Part of a small language model's weights: local attention windows.
Each number is 50 + 10 x the weight over its row's rms, rounded and kept within 0 to 99. Layers, rows and columns count from 0. The size before them is the row's rms in percent of the matrix's.

# layer 8 MLP down, 256x1024, rms 0.088, rows 83-255, columns 0-31
102:53 61 52 66 45 62 52 41 49 54 48 56 32 39 45 60 45 44 76 41 39 74 55 65 50 55 48 43 55 35 40 55
099:52 53 61 65 29 60 53 56 59 34 52 65 46 44 57 25 56 59 45 45 58 55 75 50 39 76 50 41 47 48 43 41
099:42 58 56 55 74 34 70 54 52 46 55 58 58 37 51 47 51 51 49 47 58 58 28 47 57 44 46 51 48 49 43 72
104:47 32 64 41 60 39 58 26 55 43 48 66 51 46 39 44 52 39 78 53 44 41 67 37 46 60 50 60 50 50 43 43
097:54 53 45 54 63 49 61 59 52 39 53 55 37 37 51 29 50 53 56 44 62 55 50 50 48 33 51 49 52 38 45 57
105:47 61 40 59 38 44 70 61 37 45 63 28 47 60 41 61 29 65 52 60 61 39 58 56 65 43 59 56 60 52 28 43
094:55 55 45 41 40 62 35 52 60 44 54 62 41 52 42 42 40 67 25 49 27 58 53 48 30 38 50 49 55 51 64 56
100:44 41 51 36 69 60 36 42 33 64 57 68 57 51 51 69 59 41 61 62 36 39 57 57 58 64 56 47 50 52 41 38
102:42 34 50 46 59 49 53 41 31 40 62 40 60 57 43 60 58 54 60 39 71 47 45 54 50 41 58 45 76 63 67 49
097:68 58 41 51 35 55 48 50 53 37 43 47 43 39 58 56 53 43 39 58 50 44 73 46 37 58 42 52 49 52 51 42
098:61 37 37 61 59 44 58 55 30 59 42 57 51 42 51 41 66 44 61 36 57 65 36 47 48 38 53 50 50 47 59 30
102:56 35 41 45 47 54 48 54 56 37 51 55 67 60 44 58 32 42 64 38 38 46 51 36 61 36 44 63 63 50 49 43
096:53 42 46 55 60 34 55 45 43 59 45 36 34 29 59 45 44 49 47 42 45 71 43 61 36 55 40 41 69 50 75 52
100:42 39 49 43 49 36 58 60 51 60 41 56 41 72 44 47 55 49 39 59 21 39 58 53 55 44 62 51 44 42 46 38
102:41 50 51 45 56 60 31 38 48 69 53 33 54 51 57 51 48 52 63 59 47 54 41 52 52 49 54 59 52 49 48 56
103:55 64 53 49 45 64 52 57 62 58 52 45 45 39 57 47 53 62 45 44 50 56 62 74 61 43 37 45 48 59 58 46
098:58 43 50 49 61 54 57 40 68 69 57 48 40 44 54 50 44 32 42 39 51 39 49 53 47 38 37 47 55 61 34 75
102:57 61 50 52 49 49 43 48 50 53 31 33 33 43 38 61 89 39 56 60 51 67 40 41 57 51 47 67 45 29 62 38
100:37 58 58 45 42 28 48 58 44 46 35 45 41 55 52 50 51 65 38 53 53 48 54 52 46 51 46 61 40 68 32 49
100:37 60 57 57 43 67 70 45 67 48 73 54 44 46 45 68 59 43 37 34 54 55 50 42 49 45 48 38 41 64 58 60
128:32 45 53 32 61 45 60 59 43 60 42 30 52 44 28 44 33 48 46 64 54 44 53 55 45 46 58 37 37 52 47 34
098:43 49 31 32 52 45 45 49 64 59 50 68 46 47 36 65 48 67 40 60 51 61 39 57 47 59 62 55 73 36 43 50
096:41 51 36 58 41 58 57 53 27 39 46 66 35 30 64 64 50 71 44 57 43 52 59 55 51 56 34 67 45 56 58 44
100:62 54 36 66 54 74 43 65 51 48 68 48 51 49 47 62 42 52 48 62 41 54 42 56 56 46 45 61 41 54 48 57
100:44 62 42 62 50 57 71 57 51 40 31 57 30 47 48 48 60 59 52 41 59 29 57 58 56 52 46 50 33 47 38 65
096:56 67 51 49 41 53 47 55 58 48 44 51 44 51 58 57 61 55 61 58 61 40 55 57 36 48 62 40 54 54 65 49
104:47 62 36 54 62 31 59 49 48 64 46 53 46 46 57 55 57 42 50 62 55 42 73 41 57 47 45 48 58 55 59 49
096:42 45 57 44 61 66 59 44 42 41 45 42 56 40 39 22 53 57 60 62 59 27 48 58 53 41 45 35 36 43 70 47
096:49 48 60 39 67 60 51 67 32 41 37 45 39 44 50 53 65 59 60 52 31 59 45 57 57 41 40 52 42 52 37 47
100:42 62 39 43 62 28 53 47 52 52 55 49 39 63 55 61 41 39 50 48 51 56 35 66 32 58 38 47 41 37 50 54
101:54 67 46 41 60 27 49 60 25 46 58 50 66 60 57 55 44 70 41 45 48 31 28 56 54 43 32 42 47 42 59 69
100:54 62 47 49 54 58 41 47 49 49 64 52 52 46 43 38 43 44 48 47 54 37 28 59 58 53 39 49 43 74 53 51
104:36 54 54 66 64 49 45 61 40 45 47 58 46 64 52 54 24 40 51 48 46 29 42 51 49 67 61 45 32 24 46 47
100:36 56 55 51 58 47 47 51 35 50 54 47 50 46 50 41 54 32 37 40 35 61 52 56 62 42 24 50 61 53 54 49
100:59 48 53 48 35 57 42 63 40 52 52 65 55 53 49 47 57 46 60 42 62 42 36 47 42 46 36 45 40 37 47 56
100:50 36 45 46 48 57 42 41 62 60 37 37 43 65 61 63 49 45 59 48 50 47 47 42 57 34 43 49 44 38 59 47
095:47 51 58 42 50 58 45 35 61 50 45 50 39 64 70 53 47 44 64 47 48 52 47 43 46 47 66 37 63 40 45 44
098:45 51 47 57 51 37 41 47 43 48 32 62 45 35 37 72 59 60 47 46 49 44 65 49 57 54 32 53 44 51 62 62
098:73 54 38 48 40 42 60 58 50 38 55 53 46 46 46 37 41 39 41 54 55 36 51 56 52 62 35 31 43 58 67 52
099:33 68 44 70 37 73 67 67 37 56 73 47 52 41 60 52 36 53 53 33 45 33 47 48 55 59 30 48 32 62 55 52
100:59 31 29 62 56 63 42 64 57 23 71 79 50 74 50 56 43 41 52 49 48 53 61 41 46 50 44 52 45 56 49 47
097:40 65 70 47 48 34 48 52 31 62 40 51 59 43 62 60 33 42 41 50 52 54 40 56 55 54 54 36 42 63 53 52
102:40 50 59 50 44 43 68 59 60 38 58 54 43 48 60 52 40 48 19 44 58 54 52 53 36 44 38 51 59 27 66 49
102:49 44 55 52 57 73 38 70 42 73 65 57 52 54 45 44 44 63 62 44 32 30 72 43 57 47 49 53 56 64 53 65
179:42 40 44 30 42 50 45 52 49 49 53 41 50 39 36 48 35 50 54 34 42 47 54 50 58 45 28 45 42 39 51 58
099:61 50 51 52 54 45 57 36 48 51 42 61 55 32 63 50 61 40 44 45 64 46 73 59 57 39 57 41 70 51 52 39
096:45 51 51 60 42 63 46 56 61 52 41 49 66 42 66 45 49 59 50 54 55 39 63 55 57 54 48 34 48 38 49 35
095:51 45 34 50 49 56 53 57 55 58 60 67 63 58 33 50 52 55 57 43 44 43 39 40 36 49 50 41 50 63 49 56
099:47 59 43 40 51 65 40 42 66 60 56 37 48 61 46 68 52 48 47 37 49 53 61 52 70 33 43 51 60 43 54 52
095:46 53 45 56 79 43 44 51 43 53 36 38 38 55 42 55 48 61 49 58 57 49 49 44 55 62 62 54 46 73 40 52
097:34 70 51 51 46 30 47 41 55 59 50 44 51 41 44 49 75 58 62 53 50 28 51 52 53 35 35 63 51 61 57 40
098:61 52 50 61 64 58 43 41 49 35 55 45 40 42 45 61 36 46 17 59 67 41 53 66 58 58 69 56 50 41 72 62
100:41 35 43 58 65 56 54 48 47 55 84 55 66 44 60 34 51 67 40 51 62 70 51 48 70 57 44 59 55 44 48 68
104:50 52 41 65 58 55 57 46 53 43 52 35 72 59 38 40 50 56 52 48 38 53 42 61 31 63 51 55 48 57 61 59
101:39 40 50 61 46 60 43 65 53 47 53 43 57 50 62 50 46 39 51 50 68 33 44 40 58 36 58 51 44 54 59 42
098:71 61 29 60 64 39 57 48 61 64 31 35 57 61 47 50 59 39 53 28 72 50 72 47 48 49 36 47 47 50 57 63
098:56 50 51 49 40 46 28 61 49 38 33 58 55 50 58 45 51 68 58 40 45 27 57 55 37 45 69 60 45 68 36 52
102:54 52 65 69 72 63 38 56 48 34 52 51 53 42 56 69 58 68 60 54 49 40 44 50 62 28 50 54 42 72 41 61
100:50 54 69 50 52 59 46 61 48 49 53 51 52 49 45 43 49 49 52 56 48 28 63 48 53 56 52 54 44 46 45 34
088:51 69 48 58 54 52 45 39 49 42 53 56 55 50 43 59 43 33 59 63 64 53 57 48 65 45 35 53 46 50 52 46
103:35 67 57 43 60 45 39 70 51 55 52 60 46 53 39 43 49 32 42 43 45 62 54 60 70 49 50 48 59 44 65 49
096:46 51 51 63 49 68 41 46 46 56 61 51 48 43 46 60 48 70 61 54 42 46 58 58 51 44 65 51 53 55 38 49
101:43 55 56 49 51 39 45 63 41 27 44 54 43 48 62 50 60 48 33 56 44 35 52 46 57 64 47 37 54 53 70 69
096:41 39 63 52 69 34 50 29 61 60 48 64 63 45 50 50 37 53 47 53 52 45 55 44 38 59 55 60 67 34 44 49
095:54 58 56 45 38 49 36 65 72 62 49 61 33 41 48 18 33 44 59 51 40 40 75 42 48 66 48 42 66 56 49 52
100:54 54 49 61 57 52 54 54 23 39 53 43 47 50 45 50 41 56 61 37 57 65 54 38 55 48 47 61 46 51 41 64
101:52 42 50 62 61 52 59 51 42 42 41 27 55 46 57 55 45 46 55 39 41 44 52 53 50 44 50 46 56 49 43 38
100:51 62 54 40 51 41 51 51 52 45 55 25 31 63 57 63 43 46 56 46 50 54 65 52 52 41 59 27 54 64 39 47
095:38 54 61 61 48 44 60 52 49 27 58 62 52 39 60 57 47 68 51 45 64 43 58 43 33 50 63 66 36 61 39 39
098:66 50 47 44 52 69 44 73 49 50 45 42 62 46 57 42 40 48 52 54 39 48 32 49 41 59 58 67 51 42 48 35
101:55 40 62 44 57 56 74 69 79 55 33 49 44 65 41 62 57 53 61 49 45 53 60 39 60 42 34 46 44 51 50 51
102:22 54 47 53 53 36 47 53 42 41 48 45 48 44 53 50 16 49 48 53 60 52 53 62 50 46 37 46 51 52 47 59
100:51 48 50 36 37 58 58 62 62 41 70 51 66 33 46 56 35 49 37 33 52 80 39 34 44 52 45 69 41 61 47 73
101:29 38 61 45 55 53 62 57 48 68 49 56 43 38 71 42 32 44 56 55 40 63 51 56 54 33 45 62 57 43 43 55
098:62 65 28 53 51 50 56 63 63 62 58 36 76 45 54 62 36 37 48 65 55 50 51 59 35 60 56 55 58 33 55 59
102:59 66 71 57 21 67 35 54 57 42 49 64 74 48 48 47 32 40 31 36 46 33 47 63 53 37 55 54 51 59 47 41
096:58 44 51 45 40 43 33 54 52 55 37 59 53 55 59 46 55 50 51 48 50 39 35 41 53 39 43 53 42 50 47 64
097:37 63 41 51 57 76 55 49 54 46 56 36 69 60 51 57 49 49 59 51 43 72 50 55 44 47 55 34 58 60 53 68
096:48 41 31 52 32 64 44 48 60 52 38 60 61 52 56 72 53 54 55 39 57 60 33 51 66 49 32 45 53 62 61 54
096:53 47 44 36 59 52 42 51 39 43 63 50 41 26 43 43 43 48 42 30 49 72 45 53 52 46 40 51 43 57 48 23
103:32 58 49 46 58 58 46 57 41 29 52 45 27 54 52 65 63 48 46 56 44 38 75 51 66 54 61 53 49 61 61 53
101:64 31 35 41 53 32 46 44 50 45 32 37 53 52 37 58 47 48 36 44 33 19 43 45 59 57 52 59 46 58 61 54
098:46 48 43 43 54 57 68 41 47 55 53 45 20 40 50 43 51 31 46 54 69 43 65 40 68 47 30 67 43 41 57 56
101:51 42 42 40 40 44 49 51 31 52 55 59 64 46 51 33 76 45 48 48 53 49 62 45 54 62 70 43 48 48 49 54
101:53 49 64 47 76 45 53 47 60 37 57 60 35 57 60 60 51 43 36 40 61 58 49 49 51 37 53 51 49 50 52 48
100:46 47 48 61 66 30 61 61 57 36 35 47 71 59 59 51 53 55 69 46 28 63 53 54 53 55 36 32 64 48 31 53
098:61 51 49 52 47 43 52 20 36 50 54 45 66 46 45 37 47 47 59 53 62 42 42 49 56 34 37 65 45 50 48 44
093:46 52 51 43 61 56 49 36 34 53 43 56 45 44 62 37 52 26 42 46 54 47 31 42 37 67 54 56 40 41 61 59
105:48 41 64 33 38 40 54 38 64 54 45 48 58 65 44 47 41 45 52 53 44 51 58 47 39 63 41 60 44 36 69 62
101:44 37 56 37 59 57 59 65 47 46 43 48 60 33 50 51 43 38 50 46 51 54 35 60 50 63 26 64 47 41 65 46
101:28 78 51 48 56 35 56 58 48 62 43 31 44 41 48 45 61 55 46 55 44 61 54 50 48 59 46 49 49 66 48 65
104:71 61 48 35 44 68 52 35 49 66 49 52 46 62 62 56 57 37 68 47 45 59 43 49 54 25 30 35 39 48 54 30
095:68 62 56 40 35 59 50 42 55 39 61 65 59 57 48 79 27 57 54 56 49 47 37 47 45 39 47 43 61 71 40 42
097:54 53 56 76 54 48 43 71 38 56 51 31 46 59 58 57 44 57 28 45 35 47 41 52 31 33 41 51 55 49 47 45
103:50 65 54 38 48 25 60 43 57 53 59 82 54 53 59 50 46 55 50 58 45 60 35 55 41 53 59 38 48 61 27 38
097:48 50 23 36 58 47 48 42 39 52 42 54 63 57 49 47 45 46 57 49 45 59 55 67 58 50 50 55 42 46 65 63
099:59 30 53 70 46 50 47 50 58 35 41 36 48 56 42 32 48 43 43 58 40 61 56 67 65 50 37 63 51 73 51 42
097:50 54 53 57 52 49 53 54 44 39 51 51 59 56 48 41 28 46 32 48 39 21 46 39 39 54 51 59 47 48 48 62
097:61 50 58 44 42 39 60 55 37 59 62 63 43 38 49 61 43 60 34 39 56 44 62 51 54 55 37 43 63 56 52 42
100:51 37 50 46 59 46 55 45 53 43 42 53 42 49 45 27 48 38 37 45 65 35 46 56 41 33 47 59 37 62 40 42
102:49 57 57 57 49 53 47 56 46 80 46 41 49 41 62 43 64 40 50 48 45 55 31 41 59 53 34 52 55 51 37 60
099:50 53 46 53 38 43 44 35 61 47 68 53 48 41 57 57 50 48 42 43 33 58 48 57 60 54 32 56 59 70 44 47
098:69 39 44 50 67 60 62 42 55 50 76 70 73 52 32 41 42 36 62 55 53 47 55 46 58 54 50 38 50 64 57 50
107:50 59 57 41 50 42 38 40 53 64 55 68 32 49 59 36 60 51 46 62 45 67 48 48 48 40 61 36 50 44 66 41
095:46 40 63 48 30 43 45 66 65 39 44 49 56 53 41 56 39 42 58 43 61 39 64 66 44 34 40 53 52 50 32 52
096:50 42 45 65 37 71 37 39 42 50 47 52 53 59 42 52 62 44 55 62 42 67 49 33 36 50 67 72 56 64 66 51
099:66 34 50 44 47 72 50 42 59 32 58 57 37 36 64 43 57 44 39 45 53 52 59 42 48 35 54 45 81 52 50 52
098:71 66 56 49 54 57 52 42 63 41 53 53 41 51 49 41 42 39 60 48 60 70 59 53 50 39 47 55 68 41 56 38
100:60 56 61 56 39 55 54 58 65 63 43 48 52 39 52 51 32 57 56 51 51 52 34 50 42 69 47 43 53 61 60 33
101:53 58 54 50 48 76 52 50 57 32 44 71 41 50 55 64 36 66 47 45 36 51 56 51 35 47 48 41 40 51 50 54
096:41 51 46 57 51 56 46 39 53 53 47 76 54 40 45 47 49 43 61 44 57 65 49 60 60 37 42 58 58 39 39 62
100:47 59 54 55 54 53 57 48 49 52 61 70 49 60 44 50 47 43 38 50 40 49 55 43 56 46 48 51 49 54 60 56
096:65 50 49 47 55 45 46 47 37 52 54 59 50 45 71 33 33 49 50 55 44 45 43 56 40 77 61 45 57 49 59 59
098:66 48 43 55 43 58 52 18 39 52 48 57 57 59 48 65 57 52 61 43 51 57 43 57 41 43 48 54 65 63 44 67
100:38 37 63 56 67 49 52 56 59 59 51 45 52 71 56 47 40 42 62 52 49 67 69 60 42 54 46 52 52 57 63 41
105:53 56 52 41 44 59 58 38 44 57 47 51 64 56 57 38 61 82 46 47 47 44 55 28 58 47 43 56 45 50 32 37
093:35 47 57 69 57 25 48 37 51 67 45 62 53 46 51 32 44 36 47 51 52 60 36 40 57 51 58 42 39 36 56 49
103:40 57 59 63 64 64 39 46 64 36 56 58 40 44 68 47 63 53 62 61 56 70 56 64 59 61 66 50 56 59 57 35
098:48 56 48 48 47 62 57 48 40 36 44 51 28 45 44 54 75 59 55 51 39 44 69 42 42 45 51 50 61 43 31 62
103:52 45 46 51 32 53 47 43 52 58 72 56 39 55 50 58 49 33 60 51 55 51 49 49 45 47 46 50 49 40 36 40
095:50 42 58 56 47 65 36 47 62 46 59 40 54 69 50 64 70 40 46 58 36 63 34 56 52 68 59 61 54 42 46 47
098:42 59 60 47 39 47 61 46 26 50 48 45 55 33 53 63 46 54 51 47 77 51 42 35 48 44 51 49 24 42 54 31
101:37 44 60 54 37 43 39 47 72 52 42 54 63 44 40 44 48 49 45 63 52 64 42 58 44 53 64 38 64 48 74 52
099:57 42 51 49 60 60 34 45 38 29 51 40 49 41 54 50 53 36 45 45 40 48 27 49 63 57 39 61 63 60 51 34
101:60 44 51 61 49 37 68 36 45 57 38 45 48 48 64 50 53 63 42 39 54 61 33 43 47 56 46 54 35 55 58 58
102:63 64 41 37 60 47 46 53 35 36 41 61 42 47 38 72 50 65 64 60 47 47 49 47 66 53 49 42 44 35 43 39
095:53 34 55 55 61 50 69 50 55 55 54 56 47 47 37 39 57 56 60 67 46 41 48 54 66 69 61 56 46 54 59 48
096:48 45 44 52 45 49 60 49 53 20 48 54 59 53 53 39 48 37 42 62 54 44 52 52 43 38 50 55 47 32 56 29
103:45 38 46 55 47 69 47 63 45 47 57 70 34 43 48 41 42 48 52 46 45 49 33 51 37 48 51 54 49 70 45 47
101:36 70 53 41 53 36 52 40 50 38 54 58 45 54 47 36 41 32 28 37 37 44 54 60 46 24 51 51 38 62 43 49
098:53 60 38 27 45 62 59 51 37 75 60 43 33 69 42 48 41 50 45 53 52 45 38 71 55 52 45 52 61 54 41 42
100:50 53 35 58 64 46 40 37 40 46 57 49 45 49 48 46 68 61 49 41 50 59 56 50 53 40 50 56 60 54 63 47
101:63 32 70 35 54 45 54 45 50 54 58 38 50 39 47 63 36 43 50 36 45 52 61 41 51 43 45 60 40 65 57 57
093:40 40 58 54 40 57 55 33 50 36 50 64 45 36 32 42 48 70 39 53 50 25 37 46 45 49 64 45 40 78 63 55
098:40 37 31 34 47 70 60 41 49 55 41 38 61 58 27 54 48 27 51 48 47 58 41 53 32 55 48 38 28 52 48 34
100:42 50 48 27 54 29 42 58 39 39 53 47 64 52 59 26 70 60 50 61 33 50 51 46 40 60 66 56 51 62 58 50
100:50 49 48 48 58 49 63 42 35 56 41 60 57 36 55 47 49 68 60 65 62 56 34 57 56 54 66 63 68 75 48 63
097:44 51 39 38 56 44 70 57 55 47 63 27 54 59 56 66 57 53 74 77 41 36 34 55 54 51 45 61 51 48 40 49
099:36 37 52 41 55 56 39 69 46 49 67 36 81 51 53 57 32 56 53 58 57 73 52 37 40 56 56 56 52 59 39 41
103:54 62 45 59 35 35 41 29 45 39 60 55 59 37 42 47 50 58 50 42 37 44 33 31 32 59 52 53 32 28 30 57
106:44 40 53 53 36 51 56 44 54 59 40 49 59 49 42 48 47 54 25 48 56 36 46 55 47 63 61 51 55 76 47 54
099:60 51 57 51 59 54 47 46 50 41 32 41 57 56 51 48 69 41 35 69 62 56 41 52 42 42 49 46 49 38 50 54
101:56 51 45 65 44 47 46 48 43 52 51 61 49 37 62 57 43 41 67 31 40 45 49 49 60 35 64 43 69 35 50 51
104:60 50 43 51 45 53 63 52 44 44 54 33 44 47 49 57 49 31 54 57 54 52 50 52 30 45 56 38 44 52 54 36
101:42 35 40 63 66 61 41 45 53 69 47 62 46 36 42 45 47 47 54 44 55 46 57 46 45 51 46 63 51 60 56 47
097:71 40 58 44 53 72 58 38 70 28 34 49 61 36 50 63 51 48 41 55 55 61 38 44 46 53 60 51 62 53 35 67
098:37 65 52 45 43 62 59 57 50 55 40 53 48 44 49 60 61 30 47 43 55 48 51 56 55 45 25 64 44 25 44 54
101:40 43 55 44 57 48 55 58 62 28 56 48 49 44 55 35 38 61 43 36 51 45 52 57 43 38 45 63 43 57 45 40
095:50 58 60 48 61 32 34 57 45 71 67 62 51 33 44 66 56 50 51 52 48 42 60 32 50 55 61 47 56 58 64 38
094:64 58 48 53 47 62 50 52 52 39 55 56 41 38 52 59 37 57 61 42 43 49 42 32 47 57 63 51 69 30 61 57
104:47 39 61 59 60 50 32 74 57 60 68 44 49 52 52 54 51 49 52 39 41 47 52 43 49 34 36 51 39 42 55 43
098:39 65 55 49 63 58 42 55 37 55 56 44 42 51 59 48 50 50 50 56 56 58 55 54 32 27 46 78 54 68 53 54
099:61 48 48 65 37 55 57 41 21 39 38 31 66 58 50 56 50 42 53 52 44 48 45 54 54 48 59 57 39 55 50 54
099:46 56 49 53 66 61 52 66 40 57 57 44 53 42 52 43 35 48 52 57 55 59 58 66 64 68 58 54 45 47 61 51
103:47 40 51 38 48 43 54 39 64 39 34 54 58 49 55 54 51 54 42 56 66 36 34 51 54 47 38 48 57 47 43 53
105:68 56 52 62 43 41 60 36 50 46 42 48 44 64 44 50 63 56 42 50 53 38 46 58 29 65 49 48 38 36 43 41
099:56 60 32 46 38 44 33 59 47 51 53 41 53 47 41 63 65 40 45 46 52 56 43 63 48 52 44 52 47 44 71 58
096:44 45 51 34 57 45 51 39 54 57 58 47 40 66 39 44 54 58 54 37 54 49 72 35 56 61 62 37 59 58 39 48
101:56 35 69 44 61 47 44 59 58 52 44 41 41 44 45 61 40 50 33 48 39 51 32 29 47 46 35 36 46 28 41 57
100:46 52 33 36 59 55 63 40 59 50 38 71 51 55 43 52 58 47 73 55 46 54 53 56 44 42 52 51 40 53 51 48
101:49 49 36 38 42 56 66 56 30 47 38 44 37 68 44 53 45 45 69 33 46 38 59 55 45 48 54 49 49 41 43 41
097:60 44 49 51 70 35 47 51 42 56 52 58 58 43 51 50 56 43 58 40 45 66 55 49 66 34 62 57 51 49 59 62
091:60 52 31 49 55 44 49 41 62 48 38 36 59 29 59 45 50 57 48 63 52 45 35 52 37 43 50 49 59 45 79 35
098:68 34 36 57 58 66 38 41 53 52 41 40 56 53 42 35 49 47 45 40 53 34 82 56 55 45 60 40 45 44 50 55
100:29 51 49 35 58 56 28 31 49 55 50 37 32 41 55 47 46 53 53 56 40 56 55 70 35 62 45 70 68 53 38 46
098:39 34 48 49 45 58 60 30 51 62 51 35 43 56 62 54 51 22 41 40 55 66 52 27 24 49 64 42 52 49 52 45
099:55 58 45 57 36 44 66 40 58 40 60 48 62 45 62 60 62 45 49 50 59 43 56 56 34 49 36 53 50 18 53 59
101:50 32 49 62 50 44 57 53 32 68 64 53 53 48 48 43 53 58 51 50 57 65 51 40 58 47 32 66 47 37 47 37
099:58 66 44 56 47 57 42 57 34 46 66 51 74 48 36 66 32 41 66 45 35 56 56 51 47 30 45 62 29 39 36 48
100:62 52 52 60 50 53 43 34 45 47 51 60 45 52 55 29 63 53 59 57 55 51 49 51 51 50 39 41 56 41 47 56
100:62 33 44 39 60 61 64 47 58 62 42 48 51 58 44 52 49 39 49 56 48 40 42 64 65 42 32 53 44 57 56 26
097:60 42 41 51 40 60 59 42 50 46 55 53 31 53 55 67 36 34 23 57 43 47 47 62 70 52 49 40 42 53 63 57
103:53 51 52 60 45 55 61 26 44 56 24 29 49 49 53 47 57 37 40 54 60 64 44 50 37 61 47 59 56 41 48 49